{"n_head": 4, "n_kv_head": 4, "d_mlp": 2048, "activation": "gelu", "qk_norm": false, "attn_scale": 0.0884, "init_std_down": 0.0, "lr": 0.00676, "lr_mult_o": 1.5, "lr_head": 0.00626, "grad_clip": 2.0, "decay_shape": "sqrt", "seq_len": 1024, "steps": 6672, "dataset": "wikipedia_en"}
Each number is 200 + 30 x the weight over its row's rms, rounded and kept within 0 to 999. Layers, rows and columns count from 0. The size before them is the row's rms in percent of the matrix's.

# up: layer 11 MLP up, 2048x512, rms 0.0984, rows 1238-1264, columns 384-511
# down: layer 11 MLP down (transposed), 2048x512, rms 0.0537, rows 1238-1264, columns 384-511
up1238,105,180,183,193,225,196,224,184,216,188,192,219,159,223,258,196,146,195,223,183,190,173,208,196,263,196,235,157,180,202,193,226,189,173,216,196,227,138,174,264,207,233,217,153,147,253,225,203,180,210,215,186,241,216,189,215,216,232,205,212,243,188,208,280,215,235,197,134,150,190,166,201,230,190,154,183,141,158,189,198,231,200,155,207,252,199,120,194,156,198,224,175,186,207,174,151,209,184,259,237,235,247,198,180,246,182,231,168,190,248,183,225,222,189,222,225,233,211,143,212,227,148,212,213,222,217,205,170,181
down1238,100,221,225,181,180,208,163,221,244,221,170,200,212,208,222,169,234,186,158,219,204,270,186,211,193,196,231,234,241,192,188,184,209,206,217,233,181,214,183,156,201,268,208,254,236,173,213,160,184,205,173,247,174,156,230,144,177,156,196,181,225,197,180,229,181,168,160,226,198,209,231,235,180,236,161,227,222,231,146,174,227,278,195,177,229,166,251,209,198,167,231,195,202,198,148,210,165,276,228,191,135,215,146,182,167,184,191,181,166,233,181,146,190,204,215,172,191,173,164,204,171,200,190,150,205,204,191,217,235
up1239,111,221,200,171,202,158,189,177,239,236,243,186,195,230,177,167,182,180,191,199,231,190,169,175,216,192,219,216,178,209,188,202,199,207,206,183,208,151,172,200,206,220,268,170,212,197,184,182,182,195,229,203,240,197,175,207,157,196,172,169,205,206,243,198,192,200,198,159,251,180,174,267,158,161,163,198,220,164,170,155,201,252,199,176,202,212,228,169,223,188,181,207,191,176,222,202,133,231,178,140,231,148,187,189,218,223,184,177,187,217,209,228,189,190,217,241,207,211,218,262,257,216,149,175,228,194,228,208,198
down1239,122,170,206,189,200,155,186,193,237,211,208,190,220,183,189,242,206,186,167,141,217,203,211,197,179,196,157,195,174,188,198,176,157,214,190,203,180,217,249,217,183,194,247,177,135,231,181,197,157,196,181,209,246,191,250,220,196,235,222,223,188,199,222,213,229,203,232,157,230,157,143,221,226,239,204,204,174,216,206,173,227,213,218,188,198,189,231,150,179,204,234,230,253,181,256,228,171,156,197,155,205,151,204,218,179,258,179,226,158,192,235,211,171,246,234,215,190,146,195,187,179,214,181,215,218,182,201,154,167
up1240,098,204,227,244,189,232,220,188,160,204,256,198,251,211,158,176,193,208,192,250,215,163,188,199,239,224,209,205,198,201,234,157,204,204,219,227,183,201,158,206,224,253,233,153,243,183,214,169,129,191,200,217,248,228,167,219,220,206,212,200,204,216,204,145,180,132,137,228,199,213,204,213,255,163,166,164,192,203,190,195,187,221,208,174,167,235,189,220,222,161,189,176,172,172,197,180,266,193,228,207,217,189,233,230,212,268,190,219,240,170,242,246,172,158,188,201,154,181,218,220,178,194,214,178,98,215,210,160,251
down1240,116,223,194,204,168,197,221,175,168,224,209,202,171,238,194,214,229,163,155,249,163,219,201,172,211,235,205,180,182,218,166,178,201,211,147,157,167,193,179,201,184,147,186,221,185,236,198,165,216,189,217,131,183,195,190,225,160,202,204,225,198,189,214,187,192,160,241,277,163,209,228,211,173,303,209,167,165,217,173,193,171,170,122,249,144,230,189,181,235,191,201,196,200,232,212,213,224,204,153,159,230,201,149,145,254,192,145,155,178,207,258,203,220,165,200,221,176,212,149,189,206,159,222,251,193,243,197,170,190
up1241,102,177,230,176,178,273,198,200,223,265,198,200,230,201,213,180,186,160,189,150,248,174,197,221,200,164,153,184,223,199,221,226,230,234,209,208,227,206,129,160,188,180,149,160,209,156,283,254,179,250,170,188,204,216,196,281,147,211,174,228,160,218,258,189,210,218,182,152,176,229,263,159,153,217,206,178,221,174,152,230,191,204,227,213,241,221,221,191,156,206,96,152,174,228,186,196,161,178,222,209,251,222,247,148,259,153,173,197,166,224,111,236,179,189,153,175,216,218,213,248,194,145,218,202,206,167,187,219,186
down1241,100,189,236,206,216,165,251,229,160,181,192,129,206,183,197,195,242,245,184,228,157,221,227,199,229,242,199,190,179,169,173,237,138,166,219,179,220,213,141,188,227,219,199,244,223,184,187,216,196,162,207,218,200,242,232,183,148,220,211,264,168,187,222,205,205,167,180,197,204,205,232,195,248,243,181,190,204,251,199,188,174,169,209,168,209,196,228,201,193,170,212,181,182,217,207,211,147,165,197,163,214,214,202,215,170,160,223,130,208,217,146,202,166,244,193,188,257,192,167,149,176,174,197,215,186,168,170,252,191
up1242,100,240,224,222,190,218,224,249,250,218,205,138,183,236,124,203,173,212,182,210,217,219,210,196,94,225,188,208,180,194,218,180,183,211,214,138,133,199,181,178,292,187,224,175,172,229,254,152,242,177,202,180,191,232,164,187,159,179,187,234,220,217,187,178,169,238,189,230,148,264,176,200,250,187,145,156,209,241,235,209,175,176,216,182,239,208,200,240,192,206,162,158,227,231,213,198,220,213,203,208,192,204,177,172,196,252,218,208,162,210,205,178,217,176,220,240,224,143,185,205,209,231,171,229,206,185,196,205,176
down1242,107,216,187,238,229,222,231,180,180,216,175,244,231,234,213,188,182,200,236,175,176,206,208,189,233,158,161,174,140,215,204,220,253,177,157,218,187,179,242,247,173,121,213,196,235,236,210,197,168,215,195,206,236,218,197,200,238,260,189,164,145,143,189,169,224,202,196,151,224,154,244,211,198,238,237,251,211,238,241,174,169,231,195,203,183,174,197,244,237,231,192,249,222,224,179,211,184,209,203,259,144,223,153,166,215,148,200,258,195,189,184,164,211,168,200,201,199,210,153,206,192,215,152,175,203,245,161,251,171
up1243,104,194,223,207,199,145,215,226,214,225,241,232,215,212,191,189,203,244,199,131,249,227,247,166,208,178,184,177,277,163,231,162,254,163,206,266,145,209,186,186,166,170,195,190,222,223,153,212,189,211,205,213,193,196,245,198,216,213,169,278,239,204,212,218,238,211,241,156,215,243,217,203,248,216,157,161,229,197,181,280,175,239,223,155,219,209,218,159,212,209,167,214,221,198,186,227,225,179,213,202,181,214,224,228,159,158,210,202,183,212,186,255,197,214,209,182,190,215,215,213,193,169,222,219,179,177,222,204,216
down1243,105,193,215,183,215,205,247,176,191,167,150,206,206,186,212,229,188,166,184,195,204,224,222,176,180,204,197,178,205,182,190,181,193,215,184,237,184,184,219,194,208,171,188,146,168,228,205,211,173,186,198,206,247,162,204,183,183,183,176,161,190,227,201,208,222,227,177,169,139,202,218,188,225,264,210,198,230,136,171,257,179,225,210,231,209,225,226,160,170,209,167,221,121,170,229,122,171,101,191,192,196,179,209,185,167,187,206,169,228,174,195,201,236,165,262,177,230,211,244,215,200,215,220,198,172,204,168,192,177
up1244,097,203,192,168,155,237,228,216,198,226,179,229,208,276,224,193,210,208,233,201,189,202,170,205,194,198,192,176,157,207,192,182,199,177,153,197,193,205,170,222,170,220,205,217,192,226,202,200,173,179,191,172,252,164,129,207,185,201,129,181,228,208,236,230,159,207,224,223,189,198,202,194,259,183,277,212,250,218,175,258,149,182,190,205,169,215,176,241,202,212,149,210,190,111,206,222,197,150,221,238,226,170,221,214,207,193,158,197,223,193,201,164,178,163,203,270,169,204,144,242,244,171,243,189,184,194,280,211,175
down1244,101,215,223,219,180,220,167,195,237,180,164,142,208,162,174,207,211,206,194,173,229,185,221,192,162,134,177,206,175,177,164,173,161,180,268,213,207,158,198,208,218,206,218,228,175,239,270,180,206,237,224,230,142,214,238,178,207,181,139,166,192,174,185,188,235,223,162,237,232,191,262,214,227,200,181,208,161,188,211,157,187,180,197,222,211,236,188,239,227,215,169,158,153,234,197,212,204,225,185,169,172,176,148,173,243,202,227,160,220,216,169,190,208,205,176,177,211,211,238,202,197,222,201,227,177,205,181,172,227
up1245,097,167,189,208,175,196,190,231,164,236,131,216,150,254,192,202,206,156,195,209,211,185,183,247,231,157,198,150,196,212,175,238,221,219,204,228,152,171,203,186,200,166,178,245,181,190,198,231,162,247,212,232,143,190,174,278,229,182,159,238,221,124,225,192,168,174,246,186,215,224,200,221,140,210,132,218,232,162,213,205,215,235,175,184,198,246,213,232,206,201,224,190,205,199,224,212,197,202,147,223,184,249,225,197,208,238,181,218,168,247,257,224,206,224,180,230,235,240,212,211,201,191,239,243,180,185,167,198,213
down1245,097,203,174,181,230,266,189,206,289,192,195,172,221,198,219,199,222,234,203,152,185,172,208,191,161,188,168,243,171,221,178,186,179,193,158,176,197,150,151,205,193,231,183,216,184,177,211,235,165,167,170,191,160,220,210,184,155,128,256,220,193,193,217,218,241,149,191,160,162,219,170,170,204,241,214,218,206,201,193,212,225,141,188,219,213,212,262,193,157,209,213,185,222,187,242,240,199,251,226,199,205,227,224,181,159,192,194,220,125,234,174,204,185,222,227,243,187,236,230,194,224,202,178,248,170,203,254,152,175
up1246,129,241,181,246,228,208,249,197,188,179,198,194,187,213,249,192,248,199,173,212,219,174,200,167,236,237,224,158,187,222,154,195,223,186,251,222,192,142,183,219,216,202,225,201,194,247,198,222,157,227,169,197,211,184,162,202,181,166,189,183,148,167,213,194,159,249,146,237,231,181,184,213,135,210,179,251,172,185,219,217,189,173,207,218,187,193,169,169,190,280,213,242,189,213,245,192,158,166,112,221,179,171,224,180,191,204,228,219,211,233,177,186,212,236,164,270,244,195,169,188,221,225,127,181,198,206,182,146,213
down1246,137,223,204,249,189,208,259,176,242,228,218,189,145,192,342,207,185,196,170,169,238,215,172,190,205,234,160,198,180,162,191,185,211,198,203,203,212,144,176,223,201,195,202,238,220,258,171,173,158,156,183,212,217,168,255,254,181,187,206,216,219,214,240,219,162,265,219,228,159,215,229,181,124,200,229,207,204,205,189,199,219,168,220,182,174,223,153,184,187,215,209,203,169,219,185,221,149,206,170,145,190,225,219,179,187,185,213,165,240,263,201,165,178,216,173,215,197,206,224,213,179,176,192,97,243,229,166,179,190
up1247,104,227,215,163,178,193,155,182,228,177,243,220,120,212,151,204,160,146,245,162,217,226,218,144,186,242,174,199,163,220,198,138,172,148,163,226,198,179,149,205,209,183,170,208,172,217,207,195,229,196,280,218,204,237,193,215,233,206,273,220,205,205,176,186,213,242,252,179,258,216,195,218,144,197,164,189,225,243,190,175,193,153,200,195,210,266,150,229,205,221,173,206,209,194,236,229,210,198,160,194,229,244,205,198,210,209,196,238,216,171,198,201,191,201,110,224,176,212,222,191,170,196,177,159,270,180,171,185,165
down1247,102,269,173,262,231,187,249,192,181,139,228,215,201,179,177,159,179,150,237,159,200,175,254,199,196,174,238,235,220,188,218,167,181,221,169,211,162,169,235,179,217,217,132,196,190,254,216,203,223,161,230,219,183,187,227,210,190,177,215,178,217,189,223,216,207,173,218,240,188,196,176,127,211,218,213,221,202,189,152,190,194,224,231,231,185,271,229,178,220,214,149,212,182,192,190,205,197,157,193,210,187,162,246,154,184,188,176,207,234,186,214,214,209,176,166,228,176,229,192,239,212,208,246,158,184,182,185,174,174
up1248,101,227,269,193,190,241,158,186,193,172,200,199,188,129,230,194,176,248,176,168,135,144,171,220,202,196,222,181,210,208,288,247,221,215,184,230,202,132,212,188,176,225,210,261,200,157,170,190,150,211,150,176,221,144,183,243,218,215,181,116,243,211,153,220,211,230,206,148,193,220,160,198,207,200,171,242,203,215,218,171,180,219,184,255,239,205,179,249,256,188,195,213,185,175,209,176,212,167,224,214,174,258,183,233,190,272,173,210,185,175,206,168,226,170,206,202,214,206,242,216,224,188,183,231,193,190,170,164,219
down1248,104,173,224,264,153,141,194,166,206,175,142,194,208,217,205,195,216,202,183,243,180,192,197,185,199,172,218,209,227,231,205,194,204,180,155,203,227,138,189,246,261,207,233,231,209,258,195,172,190,215,230,163,203,255,218,190,193,247,154,203,186,189,198,211,258,164,228,201,243,230,224,180,248,262,152,204,175,173,189,208,191,197,218,174,221,244,201,173,193,208,231,215,190,205,198,180,223,231,176,188,188,245,160,202,202,157,124,171,207,174,213,232,263,233,200,259,174,216,198,188,155,232,169,219,182,181,212,188,167
up1249,102,235,250,208,229,181,234,244,227,218,257,135,238,220,235,255,188,181,181,190,216,165,183,216,174,137,193,209,179,198,208,184,175,221,234,257,150,188,213,172,227,146,199,194,200,207,210,256,204,219,197,224,250,214,179,246,279,217,201,220,230,231,188,178,158,141,186,214,206,189,188,175,176,243,197,151,173,198,232,231,170,219,194,173,184,207,191,260,191,234,186,248,194,215,199,205,151,172,209,161,183,196,158,162,234,157,170,180,207,219,236,240,229,211,163,233,207,185,199,191,170,200,230,252,158,248,187,220,218
down1249,100,163,166,196,181,205,201,189,228,221,158,203,252,103,152,210,196,238,162,189,194,196,203,228,174,216,188,228,237,178,191,154,185,240,186,224,218,195,214,231,154,218,200,154,206,221,217,168,216,192,215,218,185,186,207,160,202,154,245,229,183,145,160,219,191,238,156,175,260,213,203,147,251,187,163,184,245,186,210,151,175,203,191,187,236,238,177,229,176,176,211,189,179,262,214,213,128,146,240,200,162,189,199,213,169,183,200,224,217,194,186,228,245,201,213,185,160,239,172,174,158,235,175,157,177,169,224,235,224
up1250,099,168,220,230,214,132,250,241,217,189,159,198,184,241,232,250,182,147,241,194,190,237,132,207,116,212,220,200,132,237,204,183,182,199,209,141,225,170,201,152,244,181,149,184,175,206,236,128,190,217,166,191,177,220,181,200,220,211,200,223,227,177,211,135,227,176,197,207,271,195,215,249,228,199,199,225,169,202,232,193,184,192,150,193,204,215,175,182,161,159,218,203,254,217,222,190,205,228,210,206,166,203,164,252,166,195,194,181,187,172,176,243,226,217,207,183,181,178,224,256,203,128,206,190,225,183,188,174,184
down1250,097,195,206,192,253,223,233,226,234,221,174,205,173,167,190,231,221,227,199,232,248,243,223,218,229,173,206,165,209,221,190,205,191,212,203,202,197,182,203,196,136,167,175,116,198,174,198,199,245,236,181,277,245,189,188,196,149,212,198,200,162,213,167,166,215,188,194,198,195,226,148,176,214,193,166,200,173,184,181,194,174,177,175,215,227,190,230,184,213,221,227,143,160,225,172,177,208,213,171,254,223,179,220,191,200,174,199,142,122,215,229,219,195,154,164,131,231,143,189,212,185,197,203,239,177,193,244,191,183
up1251,090,176,192,181,257,177,237,206,206,183,215,228,176,234,245,214,241,211,210,189,218,203,166,179,140,218,170,182,208,165,220,184,219,212,169,185,246,196,194,185,252,218,230,228,181,220,244,179,231,189,179,217,208,172,216,196,204,188,192,210,240,206,221,206,195,163,230,204,232,271,172,164,204,180,147,165,193,174,193,234,182,251,160,197,231,211,202,221,205,147,178,252,224,204,229,211,219,148,219,161,221,204,195,185,202,222,193,173,192,235,280,232,198,213,201,251,189,220,163,204,202,210,171,252,221,240,248,250,178
down1251,097,278,204,188,219,181,172,196,154,215,203,171,180,216,240,190,197,213,201,217,189,169,158,166,227,198,250,218,187,226,217,191,241,176,215,173,210,150,167,205,178,174,182,97,170,160,143,209,203,147,229,173,185,193,204,193,216,246,193,194,185,135,145,157,189,200,211,122,194,172,261,217,170,185,173,205,218,228,171,144,200,149,258,218,174,158,207,199,196,233,198,168,231,202,181,166,188,228,194,217,156,166,225,235,169,207,226,217,233,195,207,216,185,159,157,107,201,208,214,257,207,219,171,196,213,176,195,208,146
up1252,098,199,216,150,180,252,167,180,258,195,216,205,194,197,192,207,170,229,249,147,192,183,177,195,270,216,180,158,152,208,262,188,176,163,217,171,187,216,221,175,224,199,161,216,193,215,210,221,235,199,183,186,172,208,163,149,222,208,184,211,231,228,217,143,194,217,164,213,232,180,179,220,216,193,144,156,235,204,212,220,192,206,168,203,251,216,228,249,248,165,183,202,197,205,144,215,172,193,204,207,195,223,173,219,228,193,221,199,214,178,235,244,223,206,183,232,187,234,243,138,205,216,219,231,305,174,156,224,177
down1252,103,208,138,186,160,206,181,208,151,234,265,168,194,186,241,197,204,169,253,244,256,169,231,172,252,273,200,201,180,179,157,222,205,243,192,203,184,214,213,209,253,182,178,175,214,235,261,246,206,231,223,191,163,185,187,131,188,255,143,184,217,164,205,217,240,158,254,188,127,211,147,181,164,247,180,211,180,173,171,214,213,171,240,192,137,169,209,229,181,184,236,225,194,206,260,138,225,174,245,212,147,200,227,195,246,223,179,181,209,168,245,168,198,196,220,259,188,168,223,230,175,160,220,225,205,173,198,194,216
up1253,094,215,208,248,201,226,211,237,177,194,188,202,204,197,197,194,191,264,252,219,189,176,183,216,238,207,203,185,205,160,204,202,180,237,206,202,182,286,244,194,151,218,163,247,203,184,209,159,192,190,208,182,183,214,162,238,205,212,191,217,213,201,146,219,215,195,177,224,176,195,136,143,270,217,189,192,179,190,286,195,162,183,184,202,229,191,227,261,208,138,226,192,217,199,145,216,179,241,196,242,179,208,179,153,179,191,260,204,169,222,210,197,238,220,210,204,195,202,160,193,164,206,211,112,138,171,259,263,192
down1253,105,165,228,176,162,175,186,158,217,211,227,215,188,252,179,233,189,162,177,186,169,230,295,212,205,229,211,226,174,259,222,181,260,180,201,199,136,159,175,198,226,231,218,139,183,204,170,260,183,229,181,263,191,168,231,185,205,168,194,237,169,214,229,208,207,210,145,185,244,194,208,215,180,217,252,189,186,208,215,165,198,249,208,191,143,241,192,122,228,210,181,237,235,195,217,231,225,148,226,164,173,177,184,230,194,222,186,205,185,211,204,195,202,217,195,190,179,207,196,244,159,182,151,293,280,177,176,148,239
up1254,108,187,261,141,184,215,152,220,223,233,233,253,226,237,209,256,142,194,203,181,170,223,196,165,202,170,229,240,182,199,201,235,251,180,237,208,202,255,229,184,158,135,231,204,236,169,228,202,220,232,210,204,207,149,147,249,187,230,167,171,213,197,208,214,193,209,181,182,240,180,233,220,223,228,237,253,155,192,188,182,234,239,252,197,196,183,218,193,232,196,145,223,155,214,147,210,165,178,190,256,213,161,207,145,228,202,172,187,222,203,164,211,167,142,197,158,187,205,205,226,183,203,242,251,210,161,180,198,263
down1254,096,201,199,223,182,199,203,182,219,238,175,267,217,216,189,228,219,218,159,180,245,249,205,193,201,175,152,202,238,224,224,223,200,179,261,188,176,189,282,123,188,181,193,191,228,227,206,162,228,199,205,206,159,203,219,191,210,234,218,212,181,126,156,227,181,202,200,208,244,226,205,145,247,192,203,193,181,192,193,218,214,211,223,184,195,214,219,192,187,198,205,219,201,220,163,194,253,204,208,224,200,191,167,240,231,206,178,207,213,178,184,207,212,238,214,173,199,195,210,156,153,249,255,223,232,197,230,159,247
up1255,103,121,145,212,211,172,249,227,218,196,219,249,191,173,239,195,201,193,216,203,182,156,178,183,204,193,167,208,164,214,245,177,230,185,219,196,210,120,227,191,237,147,189,213,183,238,167,226,175,212,222,194,217,168,192,227,173,237,207,192,166,169,152,200,219,168,211,203,197,230,191,181,171,168,190,214,153,194,173,215,254,216,172,233,210,203,174,216,235,162,196,221,170,229,196,137,159,212,192,211,198,195,234,179,177,240,195,185,229,190,194,206,196,196,158,190,176,120,169,137,220,169,192,197,201,226,173,176,241
down1255,106,222,181,203,201,211,183,220,194,176,210,232,204,228,198,186,196,175,205,153,202,161,189,137,172,268,238,202,225,237,174,176,168,178,213,232,208,182,192,170,230,186,181,198,228,196,200,207,193,216,191,218,221,222,209,205,196,196,203,202,187,244,181,194,196,208,158,240,215,191,181,255,188,210,238,155,195,184,193,204,170,233,198,205,161,164,261,191,130,204,197,192,140,205,224,252,171,186,210,175,189,209,212,155,168,182,197,151,214,198,216,167,187,200,252,129,209,186,193,159,230,193,229,192,249,204,184,246,188
up1256,104,240,241,188,191,207,211,175,189,240,192,209,203,153,234,228,206,226,210,145,208,184,199,234,205,195,222,143,157,177,152,175,217,145,169,133,136,186,172,192,204,156,227,259,208,244,185,176,202,216,190,208,206,247,217,195,193,233,157,160,235,224,195,204,116,183,186,230,222,204,141,238,211,208,214,235,241,190,220,199,174,201,152,234,182,202,175,159,243,164,175,212,243,160,192,208,182,195,266,165,209,179,170,178,226,171,197,212,174,239,222,193,218,253,252,178,210,210,185,220,223,228,228,217,166,239,249,176,210
down1256,092,213,174,252,204,173,233,165,192,245,164,268,227,176,222,192,266,196,133,208,227,256,225,238,187,199,137,209,249,190,174,259,193,198,201,180,209,179,175,148,177,164,215,235,271,210,215,194,246,151,200,199,238,160,178,147,160,216,163,186,208,208,180,183,165,171,190,249,186,232,194,217,179,211,186,193,153,208,186,215,225,204,190,235,212,164,207,208,233,199,247,254,140,211,181,200,213,202,169,200,219,250,187,145,240,165,247,238,153,202,224,184,158,190,174,251,163,206,143,206,169,195,210,203,204,171,186,208,210
up1257,106,189,262,201,215,228,188,205,203,211,198,155,159,159,178,218,218,189,221,226,169,190,147,207,230,198,240,181,154,195,215,226,235,190,178,190,201,209,179,197,203,194,174,197,198,195,190,194,188,187,146,185,237,224,215,219,190,210,181,243,178,192,230,188,186,198,153,220,199,183,247,199,168,166,166,221,200,216,172,201,202,209,175,208,188,190,187,144,195,191,226,188,257,198,174,181,191,234,261,226,187,197,183,277,161,153,191,224,190,213,191,194,221,157,183,263,171,192,187,207,196,215,224,235,195,204,196,130,201
down1257,095,176,254,178,236,188,188,208,154,202,164,222,153,178,209,190,191,174,270,222,225,187,211,137,267,206,193,248,212,210,185,212,161,142,183,185,278,258,206,153,227,151,219,235,155,165,218,202,192,200,216,259,203,191,201,171,184,175,213,189,238,232,169,183,243,183,168,217,230,213,196,217,188,176,166,184,236,189,225,180,220,206,203,166,220,207,204,201,228,179,221,158,198,215,173,214,204,213,126,202,223,161,219,185,154,204,166,139,203,230,207,251,117,194,176,222,237,259,199,207,141,230,178,195,201,210,193,182,208
up1258,097,259,163,182,260,194,163,187,144,211,181,246,137,173,225,163,190,182,188,249,149,178,212,209,175,187,231,190,174,208,220,213,229,238,157,172,156,200,191,275,200,217,169,192,207,171,194,213,166,167,217,171,187,199,155,241,227,185,174,167,206,217,175,236,196,207,216,236,248,180,196,226,191,164,224,207,157,186,207,195,183,206,172,196,233,165,253,214,174,229,235,188,217,179,204,207,212,157,207,212,225,243,188,204,193,155,186,195,250,185,226,208,185,128,209,201,214,187,242,303,205,147,178,159,221,166,167,183,188
down1258,096,197,203,234,253,168,196,200,217,160,198,251,222,228,191,196,172,220,222,205,144,188,224,207,245,203,216,167,205,203,230,260,178,191,193,190,212,119,190,198,192,208,186,147,214,237,163,202,209,187,193,212,176,237,166,203,227,219,189,206,134,220,209,187,208,220,185,254,168,242,223,219,173,159,218,194,168,205,223,216,247,204,150,190,211,137,191,209,160,151,161,186,223,180,182,189,173,169,188,206,209,199,188,184,212,187,193,282,197,162,166,175,240,236,130,258,184,200,223,207,265,205,188,207,199,231,171,175,180
up1259,103,227,192,162,197,197,194,160,173,202,180,210,217,231,210,209,145,226,151,241,179,112,226,181,168,198,232,222,203,182,174,191,218,236,160,195,199,206,175,193,181,177,241,221,177,184,179,184,244,188,209,131,222,168,191,230,204,181,211,180,249,181,221,222,157,177,226,179,190,132,195,250,225,199,192,237,190,194,174,234,160,282,228,228,171,174,240,223,184,223,230,187,224,216,170,173,226,155,161,264,218,200,188,192,200,179,301,158,177,146,210,227,214,183,194,180,233,155,234,165,191,214,182,195,204,176,254,206,201
down1259,110,223,154,229,174,182,199,196,192,163,227,184,216,217,181,179,164,213,176,166,169,228,232,163,197,258,208,209,187,177,183,211,235,245,179,219,191,204,177,183,243,229,163,164,223,244,204,213,243,159,175,225,172,200,220,182,175,169,153,193,255,224,217,195,193,191,217,224,190,175,229,240,166,239,202,231,208,196,180,203,196,196,194,177,212,198,235,226,199,218,232,165,176,147,222,204,122,151,162,226,207,173,155,186,271,194,203,176,214,209,185,195,199,250,161,212,176,206,261,210,230,196,235,178,226,150,184,206,256
up1260,089,199,227,187,241,182,188,200,223,168,239,197,201,180,192,194,202,225,134,193,190,231,212,227,191,184,223,211,201,209,180,208,215,232,213,243,201,174,220,240,236,222,216,190,173,177,213,238,188,229,204,260,175,223,209,157,245,187,211,230,226,215,194,216,183,260,235,190,232,199,247,175,203,148,219,157,218,240,211,202,186,213,140,168,187,234,172,179,152,178,238,139,197,156,231,222,188,181,220,200,171,209,215,162,196,155,153,224,229,191,159,209,196,255,174,240,193,275,211,201,191,147,215,215,229,217,118,226,200
down1260,104,216,112,205,172,202,163,200,192,249,201,176,165,190,202,214,181,157,244,234,191,216,197,194,231,189,184,175,198,207,224,245,188,216,174,183,219,221,203,188,209,231,172,194,204,197,207,191,125,192,226,189,246,158,172,242,140,229,183,165,121,184,161,223,239,175,192,242,176,228,186,199,204,226,199,225,168,144,164,187,188,197,220,225,258,216,214,214,219,221,191,247,165,230,139,192,219,220,229,160,262,218,196,197,198,225,243,266,175,264,237,165,221,188,211,200,217,203,226,167,185,205,197,164,176,216,203,166,237
up1261,091,206,252,170,207,255,199,227,207,193,177,218,244,178,227,180,230,229,230,265,199,206,215,204,205,142,211,229,176,205,146,246,223,173,146,183,261,173,213,277,183,176,205,230,206,204,184,161,151,290,236,232,156,176,159,184,191,191,198,189,162,182,200,179,216,176,206,164,214,238,194,187,272,187,192,215,230,231,194,186,229,223,197,171,160,190,209,238,226,165,181,235,181,257,185,215,174,186,219,198,205,243,232,221,167,164,203,192,223,193,214,200,155,216,221,162,151,191,227,231,218,191,244,171,168,210,192,164,236
down1261,097,222,174,234,155,171,213,207,252,190,165,167,236,177,157,210,153,210,191,169,193,203,143,207,173,187,263,200,225,206,226,166,180,191,197,229,176,200,167,212,253,230,172,226,140,177,249,201,193,193,223,161,220,220,244,224,191,200,234,236,218,190,183,234,237,210,201,241,157,178,196,231,194,196,175,168,175,222,160,244,185,97,248,177,196,204,220,145,137,207,144,235,150,207,190,241,233,171,175,236,186,219,166,173,241,168,203,188,200,181,217,207,228,214,191,225,202,205,185,191,206,175,192,189,226,186,215,169,179
up1262,098,222,182,224,236,226,239,208,172,246,180,221,229,225,204,208,161,169,200,199,226,193,214,174,178,198,182,202,193,193,202,212,161,161,219,195,178,174,220,231,193,223,218,224,225,199,187,237,198,197,205,195,203,195,179,217,210,174,190,179,239,187,196,190,187,208,292,190,155,158,250,208,203,190,189,202,144,205,191,218,213,194,167,155,240,230,223,188,207,162,268,223,202,194,192,200,199,239,230,180,227,170,201,142,209,223,165,231,181,176,256,167,240,137,239,188,201,187,215,220,178,251,213,210,224,164,212,203,230
down1262,101,201,221,151,185,189,216,195,225,144,192,146,172,168,182,130,204,187,154,232,164,239,230,195,242,231,227,270,189,225,199,205,215,178,199,160,148,229,179,138,219,221,221,244,153,238,251,198,279,162,144,218,209,210,218,173,165,174,222,192,196,239,166,176,236,208,189,254,178,226,182,203,220,233,156,220,238,211,215,190,182,189,188,236,235,216,192,232,243,160,216,169,185,257,193,207,164,199,190,203,146,188,253,199,219,235,246,174,176,191,178,173,202,196,236,192,245,109,189,185,193,191,227,239,144,159,197,233,212
up1263,096,172,194,177,256,172,156,261,196,208,214,206,200,182,170,177,210,175,184,187,231,186,163,215,143,183,181,205,206,134,262,217,222,156,159,140,205,240,221,184,199,196,237,199,230,202,236,179,126,171,184,209,204,156,188,246,196,199,223,208,157,193,148,175,204,200,150,170,222,170,173,239,200,181,236,189,204,204,192,208,198,171,236,202,167,121,237,221,238,136,202,189,182,218,214,208,199,186,198,145,180,183,235,214,151,212,172,188,182,150,264,188,223,223,168,208,187,187,214,150,184,213,166,166,225,185,226,214,226
down1263,095,260,236,201,228,205,145,192,198,211,168,253,251,191,159,213,175,196,252,194,159,193,194,234,186,192,166,190,217,156,243,245,192,221,160,208,186,213,201,210,208,209,131,200,137,181,220,182,192,213,223,181,218,196,205,172,217,218,176,220,206,194,220,199,142,137,196,206,201,187,238,203,213,229,189,188,224,201,212,173,185,190,166,151,171,216,237,173,182,252,212,200,223,238,163,256,222,252,229,168,209,190,190,207,199,233,205,183,183,230,171,176,150,159,172,222,166,196,134,160,170,193,229,192,187,204,246,152,145
up1264,102,261,178,158,249,130,218,204,164,248,199,203,273,184,200,185,177,211,237,200,174,168,203,193,153,203,270,183,203,225,220,199,191,188,181,213,247,216,201,238,220,240,216,265,146,232,166,155,160,179,232,224,215,220,176,228,182,247,192,194,126,201,150,181,180,255,215,195,224,268,188,245,169,156,140,168,224,179,170,143,230,217,233,143,193,209,229,213,181,193,230,216,247,173,159,156,208,190,187,267,180,137,218,194,139,205,189,180,211,248,238,209,104,165,184,222,243,205,234,225,220,203,171,170,230,196,243,153,248
down1264,099,167,167,265,204,214,186,219,160,241,182,239,297,210,188,169,173,173,224,193,183,212,167,170,224,227,179,227,270,212,166,177,216,175,180,177,209,181,202,197,222,166,179,190,212,165,187,175,196,178,218,183,160,199,155,186,154,193,157,193,173,222,149,187,253,152,188,167,224,140,177,173,177,210,225,186,178,174,205,252,185,264,131,182,161,215,266,216,200,254,219,174,198,186,178,213,249,194,155,215,226,175,166,237,245,227,199,232,197,257,157,218,178,199,239,268,212,222,218,149,204,198,179,168,229,220,203,230,221